Part of a small language model's weights.
Training: a variant of Adam for these matrices, 120M tokens, 10015 steps.
Each number is 200 + 30 x the weight over its row's rms, rounded and kept within 0 to 999. Layers, rows and columns count from 0. The size before them is the row's rms in percent of the matrix's.

# layer 3 attention output (transposed), 192x192, rms 0.0561, rows 157-159,189-191, columns 128-191
099,205,183,181,240,247,170,167,235,116,217,229,194,209,153,229,202,231,174,208,215,229,181,160,181,231,252,182,171,205,168,225,171,185,195,218,200,210,147,159,264,186,214,197,210,234,108,236,174,209,253,247,210,190,217,146,223,150,196,217,175,220,238,174,192
101,216,216,217,211,255,222,171,234,153,215,220,211,198,200,201,221,192,203,169,234,214,164,164,175,212,260,227,170,265,207,186,207,181,220,196,201,200,144,195,245,264,242,224,210,220,158,222,181,195,189,250,199,203,216,181,206,161,201,188,194,233,197,184,221
114,226,215,195,199,195,169,240,178,171,206,143,163,189,233,239,181,181,177,207,157,185,221,209,176,243,196,156,227,191,203,219,182,210,207,196,170,227,160,222,228,217,195,226,227,208,153,183,226,115,212,214,159,220,197,258,188,204,185,194,232,199,248,138,200
096,180,162,212,235,218,164,230,169,122,206,224,172,220,215,186,181,227,216,194,200,193,160,205,253,218,238,175,161,120,181,172,242,165,242,196,229,204,167,135,199,220,231,203,186,191,170,212,179,214,233,207,249,193,167,238,182,146,189,243,147,173,225,181,167
091,172,186,213,221,212,195,169,189,142,197,240,190,152,173,201,181,233,213,182,245,213,191,216,208,219,210,264,198,247,194,180,220,201,285,215,230,224,172,202,248,201,202,169,174,188,235,202,183,230,165,254,234,219,203,187,166,162,191,213,132,185,211,181,160
096,194,199,190,182,175,186,197,213,167,171,184,205,191,230,216,211,176,198,200,221,255,213,162,172,205,206,220,205,208,200,246,142,230,220,248,199,209,139,225,248,201,183,176,259,231,219,214,198,135,174,180,182,218,195,197,201,168,226,186,185,187,277,146,221
# layer 3 attention value, 96x192, rms 0.0402, rows 94-95, columns 128-191
094,211,156,236,233,187,216,214,208,173,208,178,178,176,151,208,265,205,115,231,191,202,235,164,187,206,219,226,147,247,218,179,164,165,186,136,201,224,200,192,137,130,181,230,156,196,162,242,193,216,238,206,130,205,218,187,157,224,209,189,204,150,234,197,214
109,201,170,196,182,180,263,195,195,249,214,160,257,155,182,165,172,195,161,153,183,167,234,225,188,168,227,183,264,187,233,182,196,145,140,210,176,202,251,239,172,245,195,204,171,181,183,195,145,197,203,216,201,228,198,190,184,226,203,190,194,194,215,271,200
# layer 3 MLP gate, 512x192, rms 0.0436, rows 0-33, columns 128-191
132,197,242,229,211,268,148,211,163,251,194,220,172,234,234,238,183,146,154,207,163,154,185,205,199,198,169,187,237,251,174,218,149,137,207,169,239,204,155,222,162,241,207,195,200,174,197,184,160,169,171,214,199,253,183,231,195,249,233,218,198,207,191,197,202
099,227,199,222,213,184,226,202,193,183,305,207,155,242,224,194,265,162,154,195,154,231,180,182,223,182,206,176,214,220,125,193,237,195,226,185,172,218,217,215,195,204,196,193,197,268,155,210,166,181,200,226,262,169,192,228,229,166,200,236,151,239,235,193,180
095,184,190,194,188,191,218,174,259,194,200,188,199,160,224,221,219,181,247,230,208,202,215,201,215,221,252,241,182,237,238,199,236,238,196,232,155,230,222,194,207,284,224,208,264,212,192,236,222,183,193,241,176,179,183,192,180,206,227,193,254,169,167,201,170
105,240,140,208,183,158,234,198,150,168,185,227,166,183,167,214,257,181,194,202,172,142,220,180,244,160,163,178,212,153,163,200,170,210,195,265,165,190,195,154,176,179,237,227,218,200,211,220,173,168,200,247,218,229,213,197,162,185,165,197,176,178,197,226,140
106,177,212,212,198,202,140,204,205,222,186,204,217,227,192,128,168,206,179,186,163,182,247,200,230,168,233,221,204,208,205,193,261,227,191,205,154,152,229,164,187,200,142,207,205,233,195,201,254,254,137,253,228,207,191,208,191,202,190,209,175,204,199,217,184
111,183,199,221,230,184,185,217,214,221,187,152,169,161,172,153,198,145,189,177,165,208,173,239,212,250,115,175,199,192,175,190,263,201,206,171,225,189,194,253,133,153,217,197,193,189,172,188,213,240,193,186,233,173,238,178,224,225,214,156,190,167,201,202,183
106,202,191,210,183,177,292,237,173,203,228,258,228,206,206,229,215,254,156,205,226,115,171,137,188,179,175,209,235,233,134,211,221,225,149,177,209,220,165,173,212,163,217,157,167,201,222,162,187,192,174,146,208,181,165,221,261,185,217,200,165,212,231,220,211
111,144,221,147,220,180,209,177,192,200,165,201,205,224,194,193,203,191,234,219,193,170,199,183,211,146,235,139,256,144,189,191,231,195,188,220,223,200,218,191,171,175,159,165,197,203,244,155,205,211,135,222,189,202,205,206,223,164,225,259,200,206,199,220,176
108,198,189,193,202,196,238,215,154,232,201,200,194,224,210,167,214,203,168,207,187,153,226,185,238,200,215,203,243,192,159,189,230,214,183,235,194,227,241,168,169,194,158,215,236,212,192,201,184,222,223,234,217,156,188,192,230,193,241,227,166,219,127,221,178
099,163,175,208,197,292,165,178,197,225,152,221,194,203,200,214,181,206,243,186,219,197,219,186,172,220,180,207,170,219,247,150,206,200,211,229,186,210,174,179,202,198,205,225,191,178,250,211,190,207,198,196,168,208,260,213,185,197,156,213,176,125,262,138,243
102,221,188,199,186,194,220,188,202,159,213,231,223,209,206,193,163,182,195,195,224,234,181,268,203,172,192,229,221,161,172,181,226,208,202,148,192,215,201,208,178,245,186,203,201,196,219,174,208,204,219,222,202,189,199,229,221,213,185,228,158,200,214,206,234
093,220,202,198,183,175,252,179,129,213,174,279,217,228,246,219,219,193,216,139,186,191,213,181,174,204,197,211,167,211,204,200,167,203,188,276,162,245,196,177,231,207,194,206,193,227,201,183,222,175,187,194,165,146,157,219,234,176,192,225,222,217,172,205,201
097,169,198,209,192,138,208,245,168,226,229,236,182,213,204,225,224,236,228,120,237,176,232,225,211,213,209,196,217,280,209,192,252,190,177,239,210,199,203,212,182,184,253,127,237,264,220,249,200,206,160,180,211,233,196,219,189,198,206,200,239,226,185,209,182
092,205,200,212,214,158,173,253,185,152,208,201,232,190,173,225,182,193,230,225,242,177,156,182,220,172,191,202,183,230,188,220,305,215,147,173,188,250,219,233,213,244,187,149,192,225,214,192,197,254,179,196,194,141,164,164,194,209,218,255,215,235,246,160,215
090,198,237,176,200,189,145,223,174,175,141,232,208,243,178,229,208,184,133,192,186,164,166,145,190,136,205,233,216,196,202,163,202,238,231,154,215,182,229,180,176,216,236,198,223,211,237,166,239,197,172,254,183,183,231,222,198,229,250,226,236,179,168,173,232
107,158,179,203,208,219,215,184,208,229,212,218,169,230,183,172,206,160,194,188,179,201,200,194,232,185,129,207,206,196,175,192,167,183,149,221,193,212,217,222,180,201,216,170,222,193,188,203,267,187,159,209,241,218,234,250,202,201,157,251,163,214,199,260,203
099,229,203,161,189,217,259,187,220,170,145,224,223,237,160,173,221,151,150,249,165,164,186,200,220,183,190,138,200,179,215,193,190,181,193,204,187,197,211,165,160,178,218,218,193,217,192,222,257,163,161,189,257,196,237,240,201,199,143,205,229,212,179,147,244
109,158,195,205,218,255,179,200,199,161,210,195,214,200,190,199,160,161,242,216,196,183,205,205,192,177,225,227,188,193,179,209,173,190,182,215,235,207,219,235,229,244,211,152,248,170,210,202,199,223,201,203,176,255,270,173,206,224,175,217,195,210,260,185,206
086,230,241,174,204,212,225,201,184,245,202,212,197,240,217,185,185,195,113,210,185,194,233,188,212,194,162,201,232,166,173,216,147,185,155,175,175,195,202,196,204,208,179,220,243,151,179,248,163,175,144,225,184,218,172,211,174,199,184,182,186,222,264,238,237
082,237,181,164,177,186,226,178,205,173,178,240,196,174,208,220,212,243,213,194,231,214,140,153,225,148,172,245,202,232,196,149,213,228,221,168,139,232,189,168,221,183,204,166,151,173,195,185,162,215,159,171,147,239,199,234,154,193,208,197,199,194,207,196,197
092,209,159,221,173,259,199,229,169,179,204,230,169,180,195,213,216,219,198,201,191,193,282,190,215,219,141,186,231,208,162,213,231,231,182,225,257,255,172,176,147,170,173,210,255,243,200,209,241,188,166,205,217,165,192,192,230,145,183,188,203,216,226,183,250
100,185,211,171,213,264,184,219,220,248,226,239,235,155,153,215,164,149,177,186,218,221,243,236,201,204,213,189,218,187,147,186,208,258,183,227,187,208,201,162,217,233,192,231,202,235,201,172,190,187,158,216,190,173,197,199,179,195,236,203,210,155,232,192,134
094,236,219,174,188,183,161,224,207,178,170,205,197,161,170,164,208,143,161,169,145,206,187,199,270,205,254,221,206,216,228,258,257,152,157,221,225,197,182,173,174,214,149,231,154,169,181,214,209,179,182,221,160,181,199,183,202,138,209,157,200,185,188,218,208
100,232,199,222,181,227,200,204,187,193,206,219,182,181,128,196,182,211,189,173,194,188,157,172,204,217,159,189,202,124,170,185,231,177,210,203,272,157,190,167,173,172,221,174,234,232,213,175,207,221,184,198,233,206,181,187,201,196,153,180,200,149,256,161,167
144,226,199,177,221,237,192,225,184,191,228,242,148,159,221,228,167,173,162,232,224,178,199,250,186,213,191,140,181,235,152,200,250,178,224,199,180,225,192,185,157,175,244,191,154,207,189,179,216,204,190,205,231,208,173,153,262,189,179,184,218,181,225,188,207
098,209,210,187,185,214,215,158,229,180,134,246,182,216,238,166,204,141,174,182,125,238,190,217,228,133,191,163,165,177,163,183,211,203,197,222,252,204,193,195,191,219,178,228,175,223,190,172,215,133,186,207,214,204,262,179,218,167,169,229,203,219,201,234,236
101,163,215,189,211,202,211,218,205,213,151,177,222,163,171,156,230,246,208,196,250,188,170,188,203,241,233,198,232,193,165,169,225,221,159,162,183,225,230,156,197,186,178,170,152,222,221,170,193,268,190,221,212,197,227,228,171,201,219,214,202,149,274,188,170
084,221,200,198,182,162,254,187,138,207,226,227,169,186,147,178,216,172,215,196,156,193,219,200,227,167,252,177,199,173,189,179,266,182,179,164,185,197,201,145,196,194,215,206,244,252,149,183,219,209,214,203,227,232,174,170,218,187,200,211,200,169,203,208,154
081,203,156,227,179,222,227,208,188,228,116,221,225,217,233,227,193,181,163,210,219,150,240,177,226,147,233,235,182,185,234,218,239,216,137,205,170,199,246,250,170,223,187,198,226,225,218,199,231,197,219,149,249,233,197,185,193,237,203,211,224,188,199,212,218
096,225,208,178,173,256,204,197,208,177,159,190,202,238,167,185,202,197,218,190,225,216,232,154,194,147,158,195,221,205,211,208,161,225,193,189,181,97,158,157,201,194,158,207,167,198,234,277,212,202,203,237,207,165,206,269,228,142,206,202,202,165,239,167,179
111,188,238,181,192,246,161,198,187,210,200,235,202,204,183,165,179,189,204,155,214,203,176,189,201,206,134,174,245,201,181,237,173,180,231,161,225,187,189,207,190,188,141,179,207,160,243,225,253,168,141,210,141,158,235,159,199,186,239,224,165,235,205,159,228
099,207,225,235,269,228,221,213,186,214,181,197,214,199,228,227,232,246,164,175,198,225,136,148,196,213,201,142,177,189,206,222,156,184,215,245,170,187,226,165,234,208,147,186,172,197,144,166,161,216,211,199,196,189,232,175,226,209,248,250,205,195,253,210,184
100,199,206,222,191,197,232,138,215,216,139,172,176,204,269,249,166,158,174,185,127,142,187,214,197,185,156,218,197,202,216,226,236,184,195,207,185,172,188,168,221,189,222,212,215,232,160,226,197,215,192,181,195,178,172,176,202,245,182,182,213,215,180,220,195
111,229,213,167,192,186,217,143,260,239,151,185,240,233,226,199,166,224,211,162,193,199,233,205,161,221,248,214,220,142,233,211,202,184,175,215,202,234,233,223,192,248,168,147,165,183,230,162,188,250,180,203,161,166,177,171,152,195,259,204,211,191,179,197,180
# layer 3 MLP up, 512x192, rms 0.0417, rows 0-33, columns 128-191
131,197,259,151,232,197,167,170,231,206,153,220,225,228,195,168,158,207,210,175,220,228,196,172,183,200,204,236,251,190,200,258,193,177,262,216,266,182,178,215,231,237,154,189,160,185,210,188,151,224,177,199,169,169,213,141,207,220,241,250,165,217,155,209,233
105,202,150,208,206,230,200,164,227,149,233,174,144,203,237,164,265,174,193,220,157,247,195,227,161,221,194,196,184,239,181,193,247,179,260,181,172,241,201,209,221,185,160,171,214,238,162,225,168,149,282,202,239,210,178,197,228,170,179,225,191,233,256,181,202
091,246,210,208,194,156,219,176,197,188,159,198,192,158,222,220,225,187,204,237,172,181,275,152,177,242,214,222,217,237,200,205,145,224,214,236,127,203,206,252,137,275,200,244,198,202,166,219,238,165,219,211,176,224,195,212,178,216,213,213,218,191,173,227,106
105,191,233,165,223,265,221,203,243,150,193,197,195,230,191,216,207,205,249,195,184,261,181,181,228,200,206,219,154,199,174,208,229,204,240,172,166,179,197,152,222,232,196,258,169,228,158,180,162,157,225,208,240,200,164,210,188,238,245,176,149,234,231,173,184
102,198,199,214,174,235,174,187,126,227,195,182,218,215,149,194,228,203,165,168,166,178,268,178,197,185,158,160,216,239,230,159,189,258,157,199,219,157,222,184,190,192,178,278,239,181,190,219,206,198,161,206,275,200,175,225,196,164,200,171,205,225,205,195,229
106,214,217,191,209,180,225,231,209,212,147,179,153,163,166,189,248,183,184,211,224,106,146,211,214,247,170,219,204,243,201,217,217,235,169,162,205,223,227,296,183,193,177,144,182,252,194,175,204,154,206,173,245,228,191,279,203,164,183,152,217,156,210,193,217
107,199,186,248,231,203,200,200,235,198,228,187,180,167,202,170,156,241,165,240,250,168,146,272,199,239,178,237,238,203,173,215,216,211,174,210,222,210,203,186,214,220,191,162,229,221,169,214,232,187,249,173,179,238,270,204,217,234,148,173,222,209,157,194,126
108,253,196,243,201,142,228,258,195,252,236,241,139,180,181,235,188,203,143,195,215,192,191,254,188,224,224,187,215,180,190,219,196,229,176,213,195,173,201,256,197,216,203,241,210,227,161,215,211,217,202,201,208,194,244,238,244,219,188,147,202,235,198,196,163
110,183,200,250,196,182,200,237,194,149,227,187,185,176,216,275,195,241,157,201,213,207,197,162,198,111,255,159,211,188,196,167,177,208,191,211,223,168,192,188,207,205,214,217,229,208,209,240,208,217,159,215,218,241,205,233,209,183,159,184,211,181,230,229,228
097,177,244,243,234,155,226,252,152,223,239,178,152,184,173,178,297,237,173,206,191,179,202,234,207,212,176,197,219,220,191,200,194,176,172,148,200,192,183,228,182,138,227,189,237,197,162,232,243,193,230,218,241,191,159,262,263,163,185,233,213,205,189,234,217
115,228,165,176,182,244,176,190,239,208,207,197,212,213,218,176,193,205,223,195,192,239,190,220,209,199,192,252,154,195,229,229,225,182,199,197,194,176,191,195,184,217,190,186,167,204,188,158,200,169,266,177,206,176,173,179,188,212,186,188,215,200,183,209,220
094,229,209,171,207,214,202,164,193,171,199,193,181,227,200,193,208,158,198,195,168,223,197,228,151,209,167,196,201,166,229,197,147,226,230,230,171,253,191,181,254,209,234,208,179,172,214,189,161,204,217,191,206,255,186,164,200,146,179,231,197,223,253,214,202
099,232,158,161,197,189,273,206,243,225,179,210,191,201,187,214,171,221,211,164,218,164,258,194,226,214,205,221,185,219,209,146,248,229,201,221,153,171,239,187,207,166,212,150,251,218,248,210,219,236,193,180,258,217,223,253,213,197,205,219,230,235,221,197,194
091,148,222,192,203,232,172,156,159,224,135,226,235,252,153,204,219,261,209,175,240,235,210,182,218,207,211,199,212,220,160,165,183,180,220,174,172,164,216,193,165,206,203,200,207,179,169,239,174,231,204,183,174,170,220,210,190,227,148,249,226,218,187,219,207
086,192,201,217,179,171,213,224,150,215,263,220,182,209,194,187,181,172,236,245,203,221,199,261,208,242,243,118,227,192,174,184,165,180,235,232,196,204,171,232,209,136,160,224,187,195,198,223,218,174,230,215,223,175,223,184,188,161,192,198,190,186,220,208,156
108,136,192,222,180,228,203,158,138,259,195,269,197,192,219,191,213,205,208,235,171,202,202,205,230,198,205,176,202,179,173,197,158,163,190,248,235,208,219,215,193,184,163,202,219,170,170,229,239,121,158,179,164,147,257,239,237,216,169,215,191,211,231,184,240
112,140,250,226,216,199,208,234,160,260,220,220,211,185,224,244,225,220,192,218,219,183,158,186,197,190,198,193,222,191,136,223,229,211,173,192,206,208,216,248,208,170,183,156,195,203,215,208,125,254,169,244,189,160,225,181,256,201,248,214,177,184,205,256,200
106,234,168,206,196,204,169,162,251,205,157,310,212,154,229,208,184,268,187,178,242,191,219,156,235,214,215,197,199,132,255,221,215,192,154,160,180,194,228,191,185,238,161,181,234,198,257,153,193,189,211,209,210,188,224,227,231,223,205,251,189,162,207,200,191
086,176,106,241,212,208,160,190,207,255,202,139,173,151,201,190,213,235,257,200,191,238,184,231,242,217,195,218,124,207,183,200,217,243,170,222,209,205,185,176,240,202,164,225,220,256,226,164,250,237,202,189,210,205,188,201,238,224,223,223,216,203,174,137,137
083,154,267,186,226,192,214,229,192,166,231,208,195,180,177,221,147,169,194,214,219,189,234,189,164,234,267,171,257,200,151,221,181,168,214,187,259,182,158,148,134,218,232,129,201,204,264,200,201,207,198,216,209,193,198,191,242,174,199,208,172,197,233,193,210
090,164,182,215,186,173,172,226,173,197,230,203,210,177,193,213,217,199,121,250,193,166,189,221,195,203,248,203,235,185,155,183,156,192,175,202,189,209,204,176,231,245,170,152,215,151,228,152,179,181,182,195,204,216,190,202,181,224,214,224,240,158,217,249,191
109,194,228,244,211,154,213,193,183,192,228,208,161,214,169,159,220,236,207,213,246,177,159,180,228,194,225,150,240,208,202,197,166,191,231,170,219,187,231,195,176,180,231,201,212,255,207,218,209,236,185,259,192,203,216,231,223,199,196,214,178,236,176,176,226
095,214,213,200,233,226,178,207,172,227,185,257,242,215,209,214,224,272,208,192,212,228,262,181,168,197,183,240,222,147,168,166,152,229,190,207,205,186,182,209,197,279,238,173,239,218,167,193,219,250,188,201,191,222,201,167,225,231,269,242,219,203,183,213,187
103,194,177,211,170,225,201,202,225,185,195,193,197,190,184,224,108,200,145,183,190,238,221,208,163,142,166,195,193,168,200,125,217,160,191,203,233,165,155,207,224,178,204,227,188,170,196,188,232,233,222,158,228,207,244,192,203,237,145,192,201,184,245,195,178
117,152,236,191,230,216,168,205,210,184,252,146,209,175,198,155,185,182,241,221,235,194,134,203,182,203,236,197,155,186,169,258,191,220,210,232,243,214,195,237,225,192,228,209,197,206,176,238,182,187,203,218,172,227,135,194,198,182,236,182,163,165,159,226,157
095,204,231,224,178,234,255,219,207,231,223,264,205,239,204,190,245,167,150,181,196,217,229,143,269,174,256,238,178,198,246,142,252,215,165,250,203,156,214,218,145,217,195,162,174,242,218,194,204,188,149,203,154,205,167,171,242,181,152,178,228,205,202,211,245
096,230,210,224,185,146,194,196,200,190,260,208,181,222,216,186,189,220,141,227,145,167,193,170,168,180,155,214,217,231,176,213,164,217,182,177,216,226,182,243,221,172,213,220,264,182,176,212,200,169,181,199,187,138,204,174,257,228,253,173,154,214,202,207,245
081,249,207,168,181,180,243,255,179,178,223,221,199,227,214,209,161,155,206,171,205,228,212,201,167,253,244,204,203,167,221,178,192,235,253,210,177,225,137,166,269,240,170,179,168,131,190,209,157,204,191,238,155,147,174,266,149,205,173,199,147,187,255,172,231
080,152,179,200,220,183,198,158,171,209,131,174,168,161,204,218,222,216,200,252,148,236,179,194,220,147,190,269,159,198,233,243,183,223,192,183,148,210,196,228,231,180,164,239,233,197,256,151,205,147,175,222,206,200,233,245,224,210,175,166,247,186,192,164,275
102,190,180,174,169,191,160,197,199,201,142,193,207,224,189,231,182,204,250,222,204,219,242,191,180,219,207,243,150,182,246,216,199,240,231,164,228,184,177,176,216,221,160,261,234,211,197,200,212,160,248,180,207,202,176,210,141,196,228,161,199,147,188,151,162
109,175,147,220,202,240,193,270,217,197,209,190,207,195,229,168,201,167,134,260,206,163,229,155,213,163,267,166,188,203,159,180,151,208,169,225,150,172,205,196,205,248,258,218,215,239,171,201,209,200,210,176,200,201,176,202,202,159,162,187,196,207,184,209,188
095,211,224,219,202,204,237,181,225,216,214,186,206,180,197,205,221,242,215,201,217,220,160,239,159,252,231,225,214,203,148,191,191,200,148,238,245,200,173,185,239,237,235,161,201,218,191,245,203,244,212,230,203,155,213,184,189,225,249,212,197,141,240,253,164
103,153,210,231,268,185,229,206,148,260,168,146,221,201,211,180,154,266,202,185,211,214,226,168,248,195,185,169,236,201,196,181,242,263,188,172,177,171,247,153,127,181,191,167,175,222,186,156,222,260,151,179,184,185,209,153,192,248,176,236,250,226,137,190,184
105,180,209,181,191,174,204,169,203,236,173,181,209,231,167,160,259,225,178,187,198,145,204,202,207,239,227,186,207,166,179,235,240,168,188,152,211,255,205,242,163,234,205,170,207,217,196,193,205,240,179,224,216,157,155,169,231,213,201,170,188,146,192,222,178
# layer 3 MLP down (transposed), 512x192, rms 0.0396, rows 0-32, columns 128-191
126,183,262,124,217,167,185,165,154,199,207,238,209,198,181,165,137,184,230,211,234,202,181,163,161,210,227,148,185,219,186,198,176,239,190,186,206,219,218,194,247,212,178,228,169,195,171,184,216,183,199,242,231,209,188,146,220,139,223,223,233,172,213,171,170
101,192,184,203,229,255,161,190,223,212,117,199,193,165,174,191,179,236,214,191,253,188,210,227,159,233,138,201,199,226,227,156,201,221,236,221,197,222,183,189,204,172,196,166,211,194,243,222,195,191,256,180,165,242,196,165,199,226,179,163,216,156,204,205,238
089,187,144,236,190,204,219,251,157,235,250,177,197,201,255,185,190,165,179,103,210,206,163,258,176,227,239,197,234,218,247,170,224,184,193,212,250,163,153,179,160,197,173,159,221,193,191,219,185,248,233,241,218,176,251,229,257,210,190,186,204,231,166,191,264
108,197,253,189,236,246,215,190,255,186,232,149,236,213,149,240,194,209,188,191,225,263,188,220,162,205,237,238,180,220,162,190,246,166,217,139,168,228,146,186,217,239,184,213,189,232,190,195,216,181,209,179,194,194,157,246,196,225,247,198,193,220,244,169,228
104,198,222,220,246,199,181,207,193,242,248,198,166,215,183,216,177,222,215,175,208,206,204,178,185,207,190,200,171,191,223,145,212,197,226,187,227,230,156,196,190,235,180,186,184,183,258,169,246,195,122,192,224,145,210,223,207,150,204,210,179,191,249,244,204
100,191,240,198,272,200,186,214,224,204,201,169,193,237,166,271,218,218,165,191,216,173,164,199,231,216,128,236,186,211,209,203,198,229,220,217,154,232,195,268,197,219,184,177,179,174,165,171,148,172,185,121,235,161,149,207,218,147,184,174,205,163,176,191,217
107,232,201,251,183,183,175,191,214,193,191,189,199,205,179,180,174,211,185,247,187,161,219,199,163,209,122,187,278,188,191,194,186,217,201,196,236,248,206,154,240,193,179,207,194,167,230,231,208,182,178,229,166,219,227,260,204,216,194,181,163,224,191,139,167
109,204,203,166,221,164,218,207,204,208,201,218,169,218,142,226,214,206,166,170,182,168,160,240,194,212,250,134,234,171,246,203,250,173,194,202,219,154,198,202,179,203,196,221,216,214,239,184,209,207,206,190,186,185,234,188,260,169,234,195,214,191,220,210,133
106,226,162,204,231,181,219,243,216,239,207,238,184,214,220,160,171,197,198,170,230,192,224,181,178,161,179,193,233,229,152,193,223,227,181,219,190,184,237,170,175,175,183,236,185,216,174,193,186,256,188,208,173,168,217,200,194,220,244,198,172,147,171,161,234
099,228,157,195,186,236,202,174,197,155,188,201,205,206,237,212,117,166,142,199,221,233,206,216,149,166,199,266,204,187,143,179,161,123,220,196,203,170,202,238,232,217,218,185,211,163,194,226,201,210,150,191,133,221,230,170,201,174,147,189,191,213,224,172,189
108,189,218,210,185,231,197,219,181,239,190,172,166,176,204,223,238,231,245,183,190,189,213,130,197,209,202,172,168,235,213,222,172,168,195,254,227,187,213,188,237,174,210,230,194,180,196,232,183,205,149,164,238,197,198,192,175,225,212,179,261,223,179,210,194
098,173,174,217,203,185,201,159,252,173,234,132,171,214,186,206,222,194,259,243,181,238,202,214,225,177,221,179,226,225,222,191,203,158,219,181,261,155,252,215,137,171,187,194,173,192,214,196,205,227,213,196,247,241,220,164,142,185,259,228,236,193,193,205,247
099,175,219,177,206,216,207,259,201,220,141,166,214,216,166,166,164,189,140,160,212,216,209,218,193,198,180,170,238,183,203,151,201,209,200,201,174,207,190,170,191,179,177,165,257,248,198,218,215,163,210,174,217,153,255,217,186,209,221,167,249,175,209,270,166
094,124,185,174,209,211,195,191,235,208,164,215,185,244,195,197,237,252,201,192,191,177,241,227,251,228,183,219,176,186,188,182,162,185,219,204,204,167,147,201,132,285,150,201,233,204,233,225,224,215,186,182,188,197,206,209,178,211,168,262,162,202,174,256,217
092,220,237,182,151,161,167,211,195,185,184,219,209,233,177,206,220,209,213,231,182,211,197,207,198,168,259,158,198,181,170,170,168,220,219,187,164,184,179,179,172,154,180,230,198,238,241,167,231,169,234,271,210,189,219,226,199,204,212,259,227,195,132,218,210
109,147,170,178,187,203,192,157,146,228,190,243,186,190,155,208,218,218,220,191,161,181,197,243,269,190,203,182,230,189,219,230,202,162,187,247,209,203,198,243,172,220,176,188,214,187,175,226,240,162,194,234,194,211,197,230,205,200,147,190,210,233,212,195,284
110,175,224,148,197,238,212,209,183,205,167,213,238,220,141,178,240,171,165,224,188,158,156,201,212,197,214,156,203,199,193,230,182,193,165,168,165,205,193,190,175,167,206,245,205,234,185,197,159,184,155,204,225,176,234,221,250,222,186,217,225,179,174,181,216
106,172,226,171,214,174,203,202,147,171,229,163,172,138,204,184,237,167,203,195,162,237,151,219,177,214,216,209,256,240,229,222,203,175,248,210,239,185,194,225,178,157,208,249,186,230,221,205,156,235,160,177,185,221,199,207,181,140,230,188,188,207,174,194,268
086,218,140,191,224,224,168,217,225,169,180,205,205,179,186,182,206,262,206,205,211,186,200,228,201,164,143,241,200,204,224,216,184,213,178,213,184,202,164,180,215,180,202,235,195,204,217,184,231,179,189,227,206,182,166,215,189,174,212,220,174,190,160,182,159
086,207,294,177,166,174,215,194,177,142,184,216,178,162,207,233,156,224,191,224,238,183,217,157,158,192,222,228,212,233,158,166,224,220,216,153,178,203,200,172,138,216,208,138,173,176,255,175,174,214,201,198,148,200,163,232,208,226,193,179,172,205,181,181,166
094,219,187,195,164,188,176,216,209,229,182,196,170,241,202,231,155,251,219,247,179,133,229,229,231,215,178,158,207,213,195,222,233,246,194,217,211,231,231,169,155,188,162,224,263,187,246,244,234,209,120,212,187,180,205,161,226,196,162,217,202,126,228,185,196
109,190,229,186,213,228,185,209,236,212,227,210,214,155,164,199,181,167,175,203,206,234,205,218,151,218,219,167,246,193,151,209,171,212,183,204,200,227,188,165,202,191,235,241,227,268,204,155,194,230,164,231,186,173,238,219,205,218,230,212,213,210,209,169,150
094,199,169,180,149,206,202,232,199,183,169,165,153,194,145,188,195,156,145,245,192,218,165,218,235,200,223,154,218,189,235,203,289,202,164,170,240,165,190,149,195,234,193,220,177,182,246,244,196,144,225,210,173,156,207,185,236,187,170,156,168,216,204,192,233
100,180,191,221,191,198,198,209,222,166,182,183,193,203,227,210,155,187,196,225,166,185,222,191,158,196,175,170,197,180,208,140,206,176,164,171,208,198,170,214,194,178,219,168,210,150,166,176,267,197,249,166,251,205,234,192,210,235,190,210,154,201,217,199,207
117,189,234,218,195,189,210,177,224,229,193,168,187,185,156,110,197,208,223,155,235,196,148,218,219,195,214,162,168,172,161,247,204,240,192,233,214,214,195,194,269,205,216,202,202,238,223,155,135,183,186,250,203,177,181,227,198,267,244,214,205,186,171,203,206
098,186,195,207,257,207,206,208,224,190,175,162,267,187,203,173,183,159,230,253,189,179,233,214,187,209,160,228,225,226,224,234,177,188,224,172,157,225,181,174,220,165,192,230,206,177,151,150,197,234,203,237,210,200,229,187,241,190,191,172,130,257,201,206,211
100,193,160,187,197,137,205,175,234,199,238,196,216,169,248,170,193,195,194,223,191,168,156,169,143,236,221,199,228,224,195,196,204,243,167,182,212,253,165,197,206,182,235,228,195,234,149,184,211,221,190,173,193,177,188,180,208,197,284,164,188,193,221,203,177
087,188,148,211,195,217,240,195,146,158,206,199,157,233,213,211,224,200,228,217,157,185,146,192,201,176,197,201,213,176,252,183,264,179,213,196,188,215,229,186,228,184,214,217,194,140,183,229,173,234,235,233,143,186,167,255,208,231,167,238,202,215,254,180,212
082,184,185,181,242,198,238,218,193,206,230,194,179,228,150,197,206,235,289,229,162,187,180,215,158,248,126,161,169,188,159,184,206,164,210,205,205,196,206,192,231,218,247,204,217,153,194,208,214,261,188,173,161,207,245,242,229,219,223,153,168,170,232,191,244
099,160,186,204,221,128,200,186,190,218,211,199,199,168,238,187,187,200,215,217,221,217,162,236,196,239,258,209,179,214,214,165,225,190,221,185,257,275,225,220,215,200,232,210,216,206,189,204,202,160,191,171,183,217,197,117,135,224,218,182,210,212,174,216,250
111,193,152,231,157,257,131,228,237,221,176,193,228,199,212,181,197,181,180,191,213,188,176,162,224,199,245,163,189,220,166,190,127,199,184,200,162,191,239,192,225,234,185,211,197,206,182,196,228,146,192,159,163,165,183,158,154,174,175,203,174,187,206,177,177
098,227,210,217,195,166,203,195,226,131,256,209,200,174,181,230,181,223,196,223,195,184,179,190,191,154,188,143,215,197,186,206,186,136,256,179,141,155,231,155,214,199,193,177,145,227,223,189,184,236,187,211,200,153,264,155,235,140,161,204,210,198,225,176,194
104,197,189,197,205,170,167,200,244,177,146,175,222,214,192,217,223,170,156,186,140,125,165,192,162,218,165,241,210,212,247,227,226,171,206,195,193,223,133,219,244,163,220,201,217,209,189,218,246,205,182,178,195,178,168,184,214,215,191,140,241,219,219,163,189